Weights of a small GPT-style language model, trained from scratch on English Wikipedia.
Training: a variant of SOAP for these matrices, 904M tokens, 3447 steps.
Each number is 128 + 32 x the weight over its row's rms, rounded and kept within 0 to 255. Layers, rows and columns count from 0. Numbers have three digits each. The size before them is the row's rms in percent of the matrix's.

# layer 2 attention key, 512x256, rms 0.257, rows 307-349, columns 128-191
110:139142083092176088157143141104157111077100146063093116081165136115111100148178111168164132160117152077173067100142100107130079094139127150131187181131135110120113135156172135219102138140119143
107:135119088168173174073127141109120121123128146117100116118181116124144123159117108131120111133133159145079123128196141188101112144117132129085156113143121134106092070151141100096068137086085054
114:052163055118112073123111143097105144128125159112108164122154081146111121105131174107184174155157122082126143144097135099102094121147135129114114172130130094144081158079071089131149152146140145
106:133083158192138158130082129103167134160136140134049081138114133172099175080070170105112090133143170070164127092179117114113140154176136080143140144192098087126117149121076172090145146191168138
121:126093137105164129186138128110165168122147095128090100139150117084098118100134155139092118105124129146123106148110129170121087118122083113160080141099152140143175154104099107092088117080096141
122:127080103117065041117142153111124119124136073170151108181079139164102161105134158109178105163144157190127159128101116080109159133149034159044124054061148141112127108090106162117189195090116137
115:147157140116096147048077113152133141116088194090189113151177133161140127114155096077144097152119136100129041109155102115159099153148109165152126139158145134141153138096155203110127108122165141
106:093186094128126094136104165143131121191161044123106122169146136147119163154172198110088212120115140144146141143149161116089098134078141103074127129151187171098199107105151143072150118060098164
117:085125112162142105119140165082171174159144119128201122112132150111134235172116048043140071148166086117116189035139176084123124184215114097132113052176113148115151131166107174151139178145125138
116:121180122144223109165176122083114132126146134088113092110173167164151116051132123144085162137126164177145098162042155142173113173175144107119100141105128172159088106193187138105081137140148153
111:184129090122164134099164120150118117124133112193102183158109103203129121160104111117203077118161141126170131140167132152086125136134162099127099109165105160124162118087080102147110110134102144
123:137147155145133128149194117078118134125117149143147146139140138085121098118060161138095129140062185126102153124166103121128097169163127072118095091118145139147101095185172134107172114129103089
123:163067134143152110120170140142066148111124155140167178105142102146100130140130148136150142142145124130146126050071129109121141085095144110156106094162063128149083111153169153156168124159082160
126:087101114154170133091159141154070117167119177142143124094096113092152102145107157081145103085099114124159146163128184078178109147110129179139154095117130083192165084170166132128135087108136193
109:098131123116121133125054183110130098176127064068147133125111098104108170108123136109125114137108123129090117149104151118144106125060184101088149151141102097133127069086170089095051087110107153
096:161148161138135124137147132153163123154099159086113136147147162061107144127160127178101112126101154166126171081124082200131165094129120161115142180109130146091149063155128183069112181099124069
095:123131083104169110061131141131190086149136079140144169108156157129133142114127083096168074124132080168202136151111147063126107204075201097127126083149047124134123105107113140161114110097120096
089:140141113056106195131160104166152110121088076086132160062125153096096161146143185127135133099166124088091174079100130151109152084076159120126087179144130093123128172120128172145110091078118099
103:105062125125137158091116177143085118135135167094101144081105085101056155086098155137133087123162068113104157191195153143123167126107204137119121159086139158128131085133124155127130159131074160
099:175137159200068160164127121123122086154153132118109155142178184101103139113145190142164120150156138106114123083171123172085108076131087108096108153133159168103128143111114148145096124163148116
100:049174127124155140085071131152089075184161206135145139063134088085115183144139183143164125100122094090099157131163137077149166139151118146158146050154162104133138088116111094180109082153099181
107:225196125103143105132131138165137131130118125172099140172124099131096171121148159156090133078132115091092143102096144113161179127144102117204186112140158134096113108066118197136137127130158127
099:088181172088096124118138183159116040135123172096134133136114074124105180118200165096139150136097102106123151081113198055169147168094117145153064124140114165149099097164125098097112134116162165
110:125077164159070130122143114138063162089092142140115123165094097111168098168088059158164133145109067098145088141103151175156126172120103169092110141179072118142140127128113136114075119136094091
101:116193087113176094146139099103088113141129148091105167151127049082115082091184124138106123089098108161140172128173134066174149149100087116127163165110094104092144112148130126102115159121092107
111:169126147142152147114129165095141054177176134166160143107153142150149121142132117181119112224124137132141112164121161122172167089102159099138104111152139127117130141128106144069152141151189130
110:084178137129115162135107130163148076134097083086113165117085122098095128122150115094126097144159067156153148191186167087115110173149108087131140168124212170104127199104129129097126157145117154
105:091132095144052110108127170144065096159097091119129110134106064145150133119183108135165120103071139102105106122117109135115074150169138157098156192071108093146112079142125143055094121108120130
115:118136121126072126156130127126183128123150120113118126134110067117150115182166101051106158162144126180158136131111127162164152138132111187142120056140074194067160127123151153107141154142104119
115:126078116085135195164164135156097112125141129123129079106134152125108130076107126153136126120162132109153108074129056093102159164159113123099180132105068096151085128093158143100096116187113116
114:100141118058185102136124128178123081196104143110122219164058109141089255046110116135139129127095086129165079143172145147125161104115129094116108150132115164148134198172114086143133148101141119
113:167139110188042208218097112161139139164099150156150144091123136177089127182151112173157121166128152126208160170153115120144078155084129178150141095101114177128090072101150088162097112129151112
107:130098124092101148096068117140102138105094103155165164159137141105178097111116180136148162122152150170084095136112135099104124115166138141193153185099153092159122127162053071149128182133089176
112:119109135127134059141105140116134098114121140109137146144196090076150127155136189125140098163137118126058202117102114144137147115097212106131105148153178167138159168107159097173115078183151166
108:201190115151120197130187128115107135121184110140085066094134125186095179080087185183083122137097070145162110135167142138139144147048103145058138096153125117126157135125108049109111131154114164
103:136094105126132112150119186111138134219132114095124163117204032078169055128160176181106141178074102141136115203184164118182123107094163115128136117146102097152166155150091121152132090134151130
107:145093051076087124197120111137084177149125166153144103125154111139129150188124119040098134137124119082183095118117102139089101161126103128095175107069122114089109159128181194150226149141139119
103:106107101159113115095167107206173140199135100212120075098162124136136132157102094185142117130108097124172112176145186124149121154098109171107149107175116086097145112065100119138116123124150136
105:135142133151165113171108109176088113144079132109110182157110146079131167146139180122149147110106114157130138149143137106109121108139110045124154159147106170111137134142137110094128098093122060
103:148140118180093136075103132113171143111194124153162091111151171153056154177102134139132133124086151059117144096138158141116127126084096168116126134162094175172144100088094072142112188109110106
111:116164136155174123120162128127088083122120125133101154160123128081137168118055132083050102135092121171114146081125127088142151119129183087141163144151102151134130127160140182159114095116187141
105:144109182146080189131084155102122204136151123167151153049117075142127104145146100106150042176141155144109120186115130122081138060177159111119106133155131079122134129121130150138158165124119190
118:150164112110136100101139160116121134105151183119123134084132105134157089146165146178125140116100076165108121155173070125160120181110106108103066136169116178100102093117124051153047151101160118
# layer 2 attention query, 512x256, rms 0.263, rows 308-350, columns 128-191
105:146134125128171095152132073156176167097166120160154099120107108173190163107139179114153154149145167154136119153080122111155139102103059137135116161124163169074175099085143189173105127111101088
106:177109136143091082064126138107117149145122081142140119135169182147105068100132163128075137133136016196128161145150095161162109117160149122124180104128084089155114184107142163059095119170131143
107:131154126120138143073122129111141133143098126037108126115105129125135129100115172118102136146155138080152098121111114110142182136170138164087102160219073118134135144062112172147071128117126129
115:119106184143177136141111127099113132116099065118101149109112094115152099068124137085174071100169126114155131130115148178128105128155142221108100105130090122162105139117142114193053106142151094
116:111032142085160169150125162106071059104105101158104182133098198091102113167124110132136158121127112105111202128118144134138191160110119082079109078130104132155129049042144121166165151156146123
107:150132127081158099129164088189186180127132115087102156165164104164122208119123123118093139200134142174100136106183032172127129115132124093130105125109149156105116114080166169122180131145127137
106:153167085151135116136160088121084090108066142168098110179133148135139122071111191088102177176140146160073132063134158094080157128137094169074126132135187141180124136044115107162104081138123089
114:122094162093139116101136177098122158078143172104113101095122160154160117151165113122114146182163184132098164077154144137129043128233130116070117069144127167198123081086124144144108205104121163
115:121152156120102119115205140111170164127105112120122053142104106170162148150132134114094086188113182152136147187119132108136108107031144094106129112127163146147144160103153131148142173091126136
116:131128113136167163100075112064062154114128149175163142153129148171151068143153161089147073169106157144224153140134101147130130100076168184108122125132127080131124113102127085198132150110113116
129:156117143136142106162249114134124141126183187176156095111123112155179176195138074124118183179137150080074130115173122127112116098064111110211114077125159143122114128097135134149143142086114101
117:098112096188110101138155088190097152127176170144172124053124135125134156151116170151090153133150094116122101127144123109067160090092134172093167087194186092108137161169089136127143123157136127
147:108120140099145068127111142112031175170082158071136134104099107079134078143166151093127107113171124140137096173093116094145121143132129165168205061056167148146155098148120122114221109126152121
109:154099139137113098068146119162144157113148163125120098070089153103151134092114137112156096057107157128129093182101168128134138204105107098183171125095126145154152105109125144095169124115130140
100:123184148142147117115132142135120132132141132111204173160165137129150122108123160155114153151145117150158111150125135128185090089185150129134099060074170136089112153147152095171150145155135078
102:090090115137105070068152132059106184165109142168057114144137124075052181144141139085117157160116186118114145108096144115148098165174120146113172122129161125166072106140099143082177098123126143
097:103124129083156114109088070138105140142078202093152141133110108125092114168123126167084098107172091152114068117127162165143113101139097211042116116109205146118134155143135193125182176146194109
117:155066141104141036101156098114181123114181119099107180157098124082114158153094109107197115057057167124077133116140152124161119163111074109102098089131125159194088098097110119117088061147146099
101:232149158126136138128103083103165100147108119113111119166172144111069125152138099215119152113085099116197107124158146144116070108145131136102117101150118098144081143133096120114163141094086138
086:100086120166108093148183099095106129135168172129130160140149146165080204091081051119164117112160159192124130151106156158157148154117164159095091113096189114149149084139114115127136114142128148
092:108108158138160098098122161176129144155124164123181128139160080119122148121116155143082195139154192081135111119115173151171148091155091102074201177130167194110145053132176139167102186194161141
094:097109114151176142131130117118153114078142153078182074121160109157148089103138087097110084125128201181160128175130127094101186099168196165157147151136143136123123061129129116106066111149138165
102:150157094116144115124179149099156136119115058111103052105147095127134105174136115158126142152159086095117140110110127155115107108076133092111179110114201122128102106093136152138160178140113117
087:110097138119135136178071145140123151154100101098137130090148146050154186133124166077156114151052129124153067136128123191153137129173169083120150181136135179098182155118183125111104146160143118
100:179139152095114127128109110135106167152015156085089115114109137134154116144187145090121189088140126143091109191197129169110071174155085099110175154172137098148164115166086106132158100123116107
091:151097131151149071142068119123127190123111076068150143114070145118092139157106173099096148090083152121155104132128115168120144140081171103096085123172064127102160128164164134075167093118161041
102:046095120149157153181069162169104103120128119111065126118116099100150127085205132086088194170139116143145162131123127118193199084123132115187091094112148164126184159132174126130147118155091137
111:188082139143117149110115058104190161118109136147086106133123188145124090209132125215119077169107124129124074075140134127071147136212094155105121111125150050185083199082108133196113162149165146
122:087174091132155094118104197108109132184182146161141155102130176131113133092173137109109123145124109101137134173121118128164112116109172103133124086102115151065159099118124042140109152080160175
107:155130155144140178165189068104141131084154066117159137059142179090139118129160161123177162104159175086148117074068123133111142119097171092153080179136091113120097125108085064110136089118071109
101:117177137064118153153110086118103160191167165170193076150171080152161120057104156077163093092103116156075147131101110135079119108161149109107121180082139098103155114170124178100142166120182107
097:137119121174089157189107210153112104161111143093137071128126187122147136115083133097129115105101103145082177052167168140086176078058188179094139081128114186147122140115154167140160111130196060
111:137188132154111133159167167144152126142155130064173143154126091105117183101130081150143162112124121101087156124143192113097162142093120090151106084136139149172070129162080089162122083094105189
107:127156128114175114127135117148150118148173138143095155111137034124121140145136116085154128155137141105118168102133140147180133093123107098112099108145188101172139117114176082110107122163131142
094:137168098115125123194129130116111141078160121172118113131098125165097154060143071111179128133108136134137091135075124084139150062103191101125116158133173110098122186146085123134154048137139143
096:119146128092177180089080116130135153124142121098044139050166115118130049126119122121131158131146133107046107158096142133225150085139148143095099109133175087129095085099113122104121145127103138
105:131175149141150093146158092111118093155102178110116150160135144167118180156089162090173094086122098158072119109156163100085135171168165183140106131120152157157178148154101192098170115173081115
111:118081151137143173125102107115118160160098133157153067204155129142113138059068163131138119140099155062138108173166093066023131187115147123153185104138088126177162161096121159130138060144173095
100:131119142104090120085122144103092109134109098113104121098107172153168109158111133135122161099175125143118149127160146107132146119143153083093146132116155129082144108182138123141124128144096177
111:106130119100123136148153085118127112105117146112143108084097173187145185146182045137162109136165175136091139148093138162114110113119120149123143156091170086120079097139127129098158127133115158
105:168162110119116124132123182141106140200138112072080099178118156107116146090152179179143173118097072165131118130135111130089104129089150150071121180080127133076171152179149119134103139177072136
103:136104117100135078053152125142119139171167090170108127095075105099088153144184095117101132173124117149077183149177131088154107147162120138138140117166141121201138134188127136107141103100162127
105:133183120177129141128129131117161170087093174141169049161086153161105136154165080143125147115097141152167082168105137140077087063123133146091110099168080076140108123115167104101122119106196071
# layer 2 attention value, 512x256, rms 0.264, rows 256-319, columns 128-191
087:120068183145158110139130162178165113147160160084076155142156080135161149151127103170164119096098154108058126135130127105091129180094079169165124135147097168097124103109149059111166094090095114
080:100132092139148117124128113156093131127157128125190187104172176136154124144121118133103143136112076126142120168166133136113086109102118107108122187116186099111131182115179200089163181091139142
087:178113107144126135106217160154109104142147109156134087069166135124145156107125166194110115127181131115131141210088124118130058123110155109113167159103092130143154184133041122170127112082106128
080:209138137169119117139178106136137118104143109068125142088145139092100144159091133110137093106223131122080193110105140099130137138157107137115055159183111098089114130056109073121155140138154177
077:137088150084114127102130104100170092120190075163164160124112120132099119134079093147129126142100116049162170099117095083117176138109105151158190144146086112072135113185121143068089174135184162
087:135115071107109138180106105133127131125103115183131123115139128106102085131105149144102140128182123136187130105162151109129146125229121139140144055076170132164129137104096194092112104169084158
083:127136093099117119142142000155088092141103099130194154100128071123125155167125031136122156118124178112123160114107123167093136105110113109114112167133127163139096090094151085079108103130154168
078:064115139106128087139127127173100101111120152106127119198091118089116160086135141106160100138107167089081084192084102089188130233109087135066086176126097168159133121101145137112041142127117099
084:088163134133131124127154121148120094147076155161093146128107072111136106140132166123102140128201145116140158132134100129214140134088148152136121157115141111144122144115116121131132191121104213
083:119125108156115165176191121098143142093121153085166090090121139158155128146118090079059059140131153193080108103087111129177159119164111098137131096145154147149110129118149155127107082112122170
085:128166178111144119109124142141150124128118153064130141102060162067199117138080108193112194127149116091156124131157152100101149111171131142135099101120117115090113118111136120138095181091113096
079:079132160128107106105060112153130127129110094111141129108092147057171103021129151125122152131143131117144146176129092111091140137152129164135107083084123149137116123101117097114105152120038149
086:124150159157188067129115110169201101132107158107141159132215100177150095088146090106133115154118166124141095094165149090163178123097103121102124153115125151162068110084146112124197183134115106
085:123140189116097098123126118153122117113113100097067166069085086109114149142121115107132051165125098110108147127122120077129194134147145107157095166133154135144137124061141085117129041142106088
090:120107173162218153096203141140123218111157120045162128109145046211136122110146117114121114139120147141100101067112110174096137129090132155112051092133130137140097103102198175094178078142122090
081:149144074137119148144140073113132158093106159138180139149121128138119115159128190145132132111036102187110141157097096105166104145168148137119123108123173132153179148119125123119105129146179151
083:087202111081131132129125105201115196120114156138138137086078083207157092106163174135123146123115170153108172117167176180118104130162063135156108110162131063150140139136126109096151125160102138
086:143129166141080114150187095140126108172186164152078128090144140120085165150167120105161141151155056145168148108118171153093151105137088114092124107114161099165083082159108106202130163169134154
082:096152183110183139130136127152113154160120137158143119120083088133092134091041045079111133098125129157140099146112120194116126138120143160116091147117109136118152096160155118130141176129130108
080:132125170142147129125196083141144097069110120150093130111121185123131162098068160152138134116158120108165116124136093151179124150142104076129129083090078163097110156155085133151129100072164079
080:084139127110018106110116154144115067165098146155127114104094114130143128148107092130169137143128135169100127090109128098144137128110109134159159123093144094074106124189127174186104099128120117
086:101193186131131132120104183153112096179124118160066111127100145154155077157089135150100076139132182176144130140132164097100117140124130151145154129167124168162166139116090128077132103125102126
090:147116096095159119143182073099149142086082114129123132137109156151107102158131132137125201101155128138088098107110100163173177122183157080056112045156126071106155120096113122116097125212160118
080:156172121116114130131121201166100099133191121093072126186106148094123098137086091153121153109109179114190132101041081121129166133140112050144125087129064082165125100082118115129123101119155112
081:132082142122192104143175197098144154123082098140158174128101104134112142173053200119101096118118135137123096076174130158123166106124161129170134137149102102157112184159195079093121092119086120
080:183151189049103172120060067061080120196131135070123120140152044148151143130111095074122149118141110111173128089156134112095095130139143130185156161130146110108128080122112126118133135129158095
084:119078146104129091126138123149165157154167120151154087057095148098157121129143044171116070098136148079107168126080085156162136132079167152141096154145186139093112048139118085098110119129149155
087:135096146113123107177144128137136152136091097108137110123098081145139152107120126181159088109119154122107157099128146121072126128099077130137145140117097157114082133124168151123078125108160122
085:119162121149094122109156084124127188146095139141134118184140100185168127163121155085152176155070159167026135129156086126082106159113149147116074094106144147209166105142156093106148134126144107
082:124167133168103070114138105141135158127169209134177121098190113179166121165138168094146107070164109048124055200143125132095127130129124130134111124127109122132136099097135144151156113172099127
076:060155035026137138133117140163168136128189105114151148069171144131102175196132195135070158081039094128151118191078130139135160103230112095133141134157154155114124120153107184161083152152091145
082:134096185156085157120161144155132161098165174096109131118174097099162124128154158159169099073107180132146146085169179120109087095130117201141123130178090094156088129061148117106123079105112118
082:081139121112178092145090125137120124083127139158165146089056143131165120137116105139115179098175168148150132155072110112169074076102124096124172117069179157098126145131109120143107127091124102
085:185200109106144180167149144084125107160121101149086075122135095116097127173081159127152129153084185158105163105145187134150165090132161088079068086065153160118107101175177163106085130127165148
076:078141205102201080110172138084094116163123096145083173154077081100113134073127158113100158145132157114043117122170107118082138119146142177155121150170136085163103132119146138106122139186127131
087:068110193134183086138100125147105165135058147089127174112099117117144104082156124168114132165140208111117112135124131171131077177131189164115059119167132172081110111172175100166075238120120105
078:146145141061159084144162145172084136084172151130175118155171180103176111143130144162160124076127147090127127117074135083093126130116133100083096129124053127162084121082144115125172125085080136
084:053097118152139122136123093144121097134058148129125164169132197154135120151110158134147192130061163133141117208144080096143140102143168116122151133127140113116145175143077142132099137167168144
082:112158076136144176139137114123125141082170093169094191146153116193131189184106104107142089177043113146082121129107080141092186145073128083168086137047208135133122123086126131135189106137127083
084:124105135110110125109112150187185131123158164117122135170103154105141161133163155129089063088075169139084133185153134119119113175111107140156096124068120083153109156126147148143171140074114094
090:132103157117175111120183117158128159115130115116079128101132109140222128147163146045127086154099137157162080217105065141102150080090145100109058094139089154109064146093120136143212113135088141
090:122122179169152108102067172117105166176137082115138167083093148139087144127142117104096131093114124136084160121124205086098113158085172132188093140177130143113122072140168079117161129096073143
078:154120089114083097169084157111162204127095195121151061125166093138155196088169100141054132146054095074128110104118111156040095122120102123179081171092177160163133153121154136139141165089132075
085:151115171111155145137142148118129143134205139099115174116138128136168155091123117145044081084208100115138180093101111122092129171163125105166076105111078158087108160166113080112147102117086134
087:117145096163151129108116105143152163121170144100108189167118161139147147173138121136123125148144133166115171133046151086079107137141206129099111101195126112098136129107130084148100117109095127
082:128168104067136168120095122141127094124127102117083109133184140162104145109097091130166150079102106112142149112136137093138130125131164121158198118152134134135193134094107119096110079138133198
081:116088108190134141137163140114171137150135107097165080117183089136068139121166092159088173116187137144103130115070117132089132115104171127114085152112137138115114135111167146132186135149132136
084:154129176123122147123153116107161129080188079181107145175104086153150160120126159105134136184082167155150143178061062116084172101090158160127099094083096116122146124158106147160179125101172150
083:146120064149105135130086127101150093095144151147125157097058147074174146104069065152152143118178115143103183129119140129169132062160120140120152138114122131051186079132136115198068154117131141
080:103118115128143072215112156129205170173105130115176117110123148118157097156187109165171116065094187188118134129132119122177119210114103102122099131092177101158167144169106180113075202117110109
082:090140100121134108168156121118085104125118136125062102119072102161130158134127121149109166135083115127093059122084140094160078127093137164166040178121107120163147106103128090122156154118108092
079:143091131076119070162120142114125114185142126098126170166125172165093152076139135081103179058144161137091080120105122082128139109126064176169121138146100105179071090126204166142081072127146077
078:118102078168192124155172100133130132144170173181130136144058127093059123106130141164132082105157141151092110158113122152120144140117125178109151170130138104118122100086141070202101097116111123
084:084098115111163106161135110182109159115092090167159174159068134139145135098109161092067227098131092160117143157111127146097144141160160178109112080178135150118133195120116079127123138091126126
078:178077180125187131150119105110105189142134122175110077167153182169108144126158138159088113144114120164156084106129097132135113102207138111152147136094161180133144140141133160173173090156108131
086:157185113108072110145123074182128139078180144149139076123109095168131218109113157112126109176132132120116129159083134181093111093035105078141115129080125153134136094073108116120142131121116076
084:138122045080140119070139163128141157123121136057119144104104135128170113097165047126158160148105202150176128125097132107118146135091165147139162084095120069127079117089201154132113083138176161
086:085140136110180169167039103144143121165094121124106153094120102103132146116132136132060079072110138149116106127143136109183138129092070151107127122130091118125100136138130118140092131107108124
082:126105127141127099131133163115107129115160169126150105076108184134165072109190130070106094111114190041115153078186168147094186100128147082111105143208140073129057128153082126165168145158167127
088:103083134133160102086097130097173118124121051136160121162083101078145155118097130127169096164141110122198130110130113068142131082135097101159116119119125124161048146157128135222117115169139107
081:101097107120159183095093091115126126079128110125157070109107170167120115173148135078093134138067127142130105122109102129079124095116150092173117137118093132113153171113152115117129124144147109
084:120092049170134136178132129149118046080171115128059125115113152129069131130124087188105137111154103141098163143146130157179149127154156170108162109120120120156079100114070131157122079108109095
084:103105119104127120146129136147118078100152108178075119180158154094145122135116169123079133159131077200132095144105090124187115142134126149112117122143160157144134181145080092143137174153140168
089:173082150138124149097105113078188109102120107115068116119157101109138117134109169156100156111147150170166093139092096117143132129103078125134173113108156139145086137083110056141109137148065144
# layer 2 attention output (transposed), 512x256, rms 0.241, rows 256-319, columns 128-191
089:153153134124162150180132133047164136106115120131130137072145126210119122048178098152122109128127166079147129173129173117096141066160094170112122133093144159112143164110145157120164093116166072
088:133152065151125141087172104116101166090139162155156092101119091097100090121088060151159083124117145120149137150102130085083139114075076111103169155156171070097128126133133093114164157124107154
090:149093070155171177141146117157176142186095115175148103152116166156042158153139161157181063152122103086162090131193154164059118131099131091118101142109109088129119101087093070137095032176116131
088:096164141115080091139106196093116177113150084150105149138079154137131133086151102131154106069081108119088122193062140156157130136096149098175164096098092091093141100148101162145104143084187124
084:154106107146113096151193099112105152106054141141085096160192092106074096116149122109180182126079146125150114133122112129091174129104097143172062181129128078121151148124130091176171065159102141
092:125083105131139133124157099112126099130123152117126113127034073131183094156130098096121135151118138142168170166136148159134111140140120089101106152106115081106136165064098180146151092109137077
087:134117098100145145104110079127155158098150120123181119132160133091144130125150128167110157109128137143120074157099135139100156111160156190116186159156067113184125161087207130088165095152095150
088:171141176165162172108151098080183161145104193189104107116188144148125121197117108155151108169135096148160108132109116105114123073140131137170223089141131137095075175139084124100155110111083148
090:135120155088121146078141075106113108155147162116164112137092157088183110139154094124144122114056107113101059097184178149108123147104144156166130191146127118086139114154128120123099092128141110
089:127121138191078113142136132065123111134188156184135120104118129117150112127158128106163113157112132110092113187174114114120134104118113135134130140167090118059137128111129115109121154123203120
092:210137094049092161159167144137124174198134128154128120131113088092134119108118116156097117118149180160126086145125133159130134119157150149110125138151139080098076129171125159093143167151099120
085:194103146119104129160103045125099162166147130087151144167123156135083121115159103151145082091175173117198200129146159150172151102109106109108164127177139095167086110166154123089151139072087129
089:177161046124120149140162163114143133161133042067068105118151161139152180073123150087114080137138174153214110171107118100128131084065123105100097180116119118126205147102163097109137151122130096
093:127207147124082160177149106137126098141119169109116123198081130136194118092156158154122127086132115125071105121162143126201123128125148131132151158147099147134117099154102083162119166116112160
101:116160099159080102123152176134095144161134116146087101183146082133191124149103108185098174102057125148141123085071093057126115117177135060087102138151121090088131129162092156077097152160147138
085:148050127115163128079105136089084134084106155184107145033132121122154114100082090155133120124100156169169112094199116160144083109135143117131154118133134093115161169145150130151155131104123149
088:093079096120099127161073110077129123140176142147173087103125095117053154130141111159187192083093092159144152097103131169145100112103184123188156141125095115180177115094142091151158166077150124
089:097064100174156161078062146166197133092135105083128085100090117103115083155077141183157170121072157086137098151130125050139130081145128096145158138116125094074061122123105130125102078073085094
088:164164116117123164091164119114118166115144132099143197122155156144139206143152156122179152175122127174085105123169124141133150136155162124090147119109192145167031105156129109084159088114130126
084:174220104042182121094141133160098162152189127142191101118142131105127118134113126154109129140075116191094098079163102122146158090100123125101109138146091142088127119158164177080075106124140111
084:113126094155171043134167109137200071129109119167094169163137144094198133144111114101120159132136123108120134088150086106155109080145080133155074144122160128133121169174154089107092163151161139
085:108076120146066098181096101108165165155064076086102149109124105087080198134119169172134141153209177167180155126162094214108137129152097181121141146087129104057178117110113096109160118114174117
092:079152148137155080139127116120113115165144102086138133151156131118129101152181130115107133084090134125066144151138106058149095165079126133130112078122160112144029111118083138168164154067095092
089:138113104125173140149114146129144140098082081147187134106164096114155093195142131148155172159074215145114151121153153111137115132131152216127090161143167083107139140137142125141138098117138145
087:128172036159087128145074109119120105145128135117117107157131163087095022105141172123166074090122155152134116166102147115170118060128144128103118117099124148114154140098152144142143108076160067
088:085154151154062151111126058145099142065124161168140114141129104121137134119148185111123138123149108168150092148091125100119147200186180191114116185101129164091158126166095091133121181082144180
088:140079149122141126153122155093124118062157189120094129131187116151098118087179123050146123121117172103129105124153098162115117083179093135132088070180099127169095139162086057139146098118107161
092:186171132098122161126130126102116136095103178071156162179194117097146132108038097150163146156153170073106146127063119137151177088179147150111093138156146137131152133123149151119115098156098101
093:149114128214173113125113129075141106108185182157130122096100104179082122132175139089102078104156200169148109091073146086148076131080176149149109128120083105172159134094108106131112189131188147
087:129120113153087197073153127102165112141155110135101115154122032119150128128128149150121052176089118153139145137152135146090147108063180131178102104148141070153080172105115105082125114095095137
084:078052187094112140168175143096115102111159104156100077095094079117145083126132116082124160079113143112153058128120177085127119108068156085149110087108122131159102135139150125169121110059093082
091:147071134044148104170159102138150139113133109093208111113071126094087165103106115079138135108115162099113119138130087098136130097111082084111127123096107136145097135183113118139151131146091195
087:162141092113196151128093103095154114104086128139107156189159156107158108100133144163140155083092163113133100135193056141140206160106094135102136112181113208115117122131167089171103114073141155
091:077156172148152047107105116130169118128121133129158098126096184148180145113135135042175157111103144147116099109080121123147116163143162164153170074114157151123118096137113193104147149126152143
086:139153147110053142136175119169145149031133162106145151140106167166121167201131162135130142125148139152109115118136105098165149138103105161067108112132089106104151131134121148146176121086152090
090:178058109158120154193144119160133158106167130096090174191153149179091193148125155085099119128119191177098163110064061194132135139173111120132129122118195130138122198135125171054090112125109090
087:122144134125109166114117144114178154075120114144124152103105165212150090096119158092104139125065139146165148057098111154144134128107067061129159112099127109090110154161125156099103170146156128
083:176139110108096180107198083165096168138155107163136111121125124105181105134092125122155145127107104132101148192104178091136153142087123177093143138141154066117144112055103129117099096136145152
087:187166133153156087108170119145112096114181185168098131093118152157120158141105135111147109102123193126135169108100159123111144105047095128138128135116090138100145115127125150111126170114123103
095:157103107143112195166136119127150062122193103106134129133140108104077071118102162140181085141076143185137125169066175157074199133123123096146137127178053097182143172133137064107136119123138147
095:072075149099110095067098145147156097154168159120154075157160132087100191155098179161048172165086152123123133095150138101153069095072131072131133170156187145090160124057166130146119128151108092
095:155170128152129123153166115132177133118134066098049142208147103127124135089163102166112124139133133099114126136130123128146082079200090155110118080043158070187150130149101104126048134031142105
087:128104138155086149156097063140094096160156132107161133053125077125172146144072073133128154120150149164110164104115139123073104150139145132154130092151119213143162116100088160078148140128079114
088:161114147120115137137103080155116155102142103160141137183128086159083218140150107097156153155147176104142168097130135076163146090124127100077140120149102190056145111130103173141132127131141112
087:140103138152119133138080186147124091095164136126095192125155084134090164101138133094127119168086191130156065163141152077081098150135128100157107127136115111126120145125122150125128152124167082
088:099130152145108083144108117187184105170197101156126133154126148108174128165140132091140142128111126164130138144179131148128076107091125135187194108069144103143182122084116130139135145114059135
088:144129114127129089161116131084045158091126100120065135064102115101106176096121040124141123118114142112154132075182091103185186134106127094152125138135157124138187109191090176142192154163099114
089:134107142092116107089190132109148101091108133136155127183157094149109081126145183139130156163108201091176163107159123121112095110083129119161065184189172111128129116111137050136091065190100123
088:123191138109169065109137123139129109162148121160172120173162152168128173113136091110094151137164137137131137109171104136168109175120171147172155157149121110163083196141183129097140076135129097
085:136075108122109130159147130085150124111142115142052118090132126156134153109077051154129154167119160099109130058148106104128086146145091135129140054150098183154111123082125126127122140104123101
089:148115137138139174148137171118137106114113106113148164091156080158116083052146199150199136198135120125164141121177133116154081117095103169099120184136103111137157190133111184146153126121075137
088:177137153101122175122145103107155138121146183111190092104178135139064095077158074103119121164094082093141135085134187127083138125082060181126117122100081134043149130123092136151100154124104121
086:147126121088098135184110152121163147073127155102145140121131146105122126139046101134144134158122152169079121118113151124164157143090068121104111091216127111176090088171125135120104105147123142
090:154097138091153121092103187141123159136122157146101128084149142136088145122158175079178133102181189150120135135181100114145099171135109117093159106131134143115104068039101149199124133130126073
084:132140096128137094129077156151107131129120094123148187121133111152121103149113154118107125102141136158125123113166112120005122151169107075061063115123179154104187150151089148158090166117202122
090:085163177174123121121122102135141154169119157135105144129156104137161093112134140157135177088107118131117182061110133151138154155106109158152131118141114127214136148134125057126101126148106142
091:146168097114140208135160096120133090189155152102138116189116115117122143192141093131159118107086162121156145132127117141206128126123139126102085208154164101081122105161147140067094123164126112
093:108138168146106094124204084122130170121117113129198022137208188167170144103143079148161097148134155107043090138103102153121193172147136143175155215157166143156161133108129170169067126102113133
087:119084066082104119136094131128156130156119076093099131188151054189108125072084110075165147087150059118083147095119118150139138111140148138124075133147166150132111181120108134140124149150100125
091:108100172078072133104198167138112097165083106134101121153145152153126088160169158166114128124078215137143054187121124154125135144162155149114129148122125128159118139082075133147086144107127123
085:067123128134187033086125099127109139149126114160139179133155068141155208151105137108143151141122158166160146148113132103139052144148138175110141139122135156169137126146166132105053099066067146
091:139142147112174181167094152115218089119130056114167126176104148099066113112149165153130105090128097113120116094127135107109157129064141141103121088118117168147160136130175090180132097137142128
085:165179161128137155078120099162082146143037141150110110140124162139089165132155173138090076149161151154136108133125157105166106169109178139156157116112121120124030108050098129144097123099148091
093:160180110138161105140159161113130103163092140109146101127087157089104135165124105141181151098125170098115132164192132118152150140112142180089111163093117164099147104162171180095080129077114195